Each number is 500 + 50 x the weight over its row's rms, rounded and kept within 0 to 999. Layers, rows and columns count from 0. Numbers have three digits each. The size before them is the row's rms in percent of the matrix's.

# layer 4 attention key, 32x128, rms 0.135, rows 0-31, columns 0-63
051:461541384564515524438544533453558591503571558469538464502509475534569562475474555381488536501467529528495542549477503514555402520464493569438632495441495489491463487503491583481565498445509404
157:470605501474502589565484520513438540498466513479490505522442481528549540476511562389507587571511537513535560494444440480470382571557494516507552457530545474525463476511526555496497510457484433
131:487390446531451416454446482502558471516528481469501536459562544440443461522468377564514445452459476529467449541516476483522609427448486454527450537471450553496545491497507453525482468559509545
061:409560505531556497516503471498461485604444479506471461481461458557479534415483615481432525474480500461563536608429544565526463504413500488522519472483516556445546480520511537593506400561497547
131:570375457532485440486461486487541458531564435481548548483561543433442463505407381555496441504513517583416460499510517505463594442480440451524459510417449489506547457451545466584453474572459506
077:408612453563538534495503476512442521561505488523463557496467535464505550476470521434512537557483491550464580547442469472540393485505517494524572535515487493514470496474447562557498514462473521
139:466578531482516564475509515558420503438415524551490453528467458539491514458547558514497538514513506433578572508551469495444413574474581543531526475598591560476417555577483529385530499442531451
082:459502525527521486475469538449500407469500462500549533593502462427530439454474562489527498554564485563490573498539448559553503530510558447544632511543534502571501386526474531495465471520486493
179:534425484512523386497482495452545481509548464462530470436561544465466475576455423506530402508523519549432447480472510531551597455511450454481489498419380461504609455407543477602443500614487483
095:488593461501535521585501550519449554512452560400480603489490524404560544494528580477495586535495538531410489478472520477520494494544543458450586453557476407532488481538451559550495534420476556
094:608433511507559538457438461571542434478440519505611482520472370467487526512437544488513511512545502476516408516462474555555403509515506562369569428430476433483614493512537497594459552541542490
099:563514468533503585469524549564426527576559567452473545407492467545409571473465544499526497541483550530482567497468540478502613615517451533488547447478461457576466459455535598460472492492454346
100:470596452513506604433481498498614444520568574501441523432506495511511503556481581406556536472461509527576521490498561512600483412417496471504533474467428543546441435420487546548583586557498488
083:541548528436531478436493494527526484535521567520550423517483562422499467554485485479450476378548501508470409439562598470465517496390465629572567454531566543544566599489530501494438551482542596
083:456426569496538478599536489442459529416532529595521531527539391513455444507467463440432573444517429410531508559522504543457472501491587522562494527536456518489504526489588518494539455497575546
097:518522397515452576535546429441486543480500487527429490456479466495450589531534456446480466505492524454502423558463541471486450456536611554470500606493494435503580502486526468577524505476545454
094:433410452458486520467492610419478447523505506575462471562584477456427411561440495483560384485491447505511474450572453474514457522507336424554551504422469507514449442513509471443475490503593444
086:505419615461521521420433601521494397469522531597491496494522505419557456502595503481550447462469510562474604496474499527583465537570423498502546529383519429503546488540461375493461457556465497
090:543554538466508479434476534478501556413540521460529449376491542480459496501569513538463500495554465520588490571563560493518495449449520507410455521469494552481550502562547523473539560566515504
096:627480532549491500407565469522495499521428491401510566577513533480536460560515549494575516520513550485518488483474438487448510526563455507463488397510466488503477493473427427499584534426446460
098:429518560514456503596361558563517519476548489472471566601416565471597485490475558621550516515594560454505463449461527447526520569485495445522462447509456405488509497542474492495480489455450622
091:555456478447539450512429587506572501553563441441453532439467555497501569490511517449571533588519550440549492392405442505577524401440627511449580469487486420524428588507482542505515499462532539
091:505661448517480433466544559443444534504427495414542552466459494514505492536463489458525448544418567540502430552547438589533498510539461498552609442510531499509508470428510578461530485409499574
086:464434520435563528559423486494386478497510441376528459566555501502501424543508565471474504503557661474474429437467516449503485501451464452478519612571481550498582528600488549512452481498480526
087:573467489475460464515451498496606534516588496418524510524456428534464551593405535531418530531561449453536508557488564523493510552500479444462471516430563540482482498539449475537479584474442547
083:456488438493551470525439532484550514585532491453538408554482442550576461420551574589520442428475553494523410538502609628545490517546514504488539525431474566533505454611471535466504530460459472
087:477453553476510492481524470639469465467418498461464395563513494510462438558527507643461496501515462469513502528531503467499423572453544518591399560472497520488512461578525447447496528472544510
092:464438507494469463542439389513584454441481521528498472486442492504406484554556472554514461416515453504517532470522521429546560521493556446569470491541487585391456471508505473485441436526553525
092:583561400509487512493499509507507552478511543588472428454504455370406553440537451586466549434543502532469509482479499427434543481487473489487479502525438574521497545566481520501519566449580559
096:466452467499446461452582547454475523699461556522495487476530584475509521486532511490573494480476491554523557455468453442571429467513495556526588560542498515401440528554516487542549532481476465
089:527426458479448549489445476462502415441545506470577503499502467542591464516472585534562517553450466465452486526493431558430576426487481542490550458608575594474507532551409469451502505520527534
084:508491608460514510509426467515405442520508475513491537466426438528528486454442660468439494563555471539612471527440489416449496502498531490554473392419491508476528487434472502550609533548476545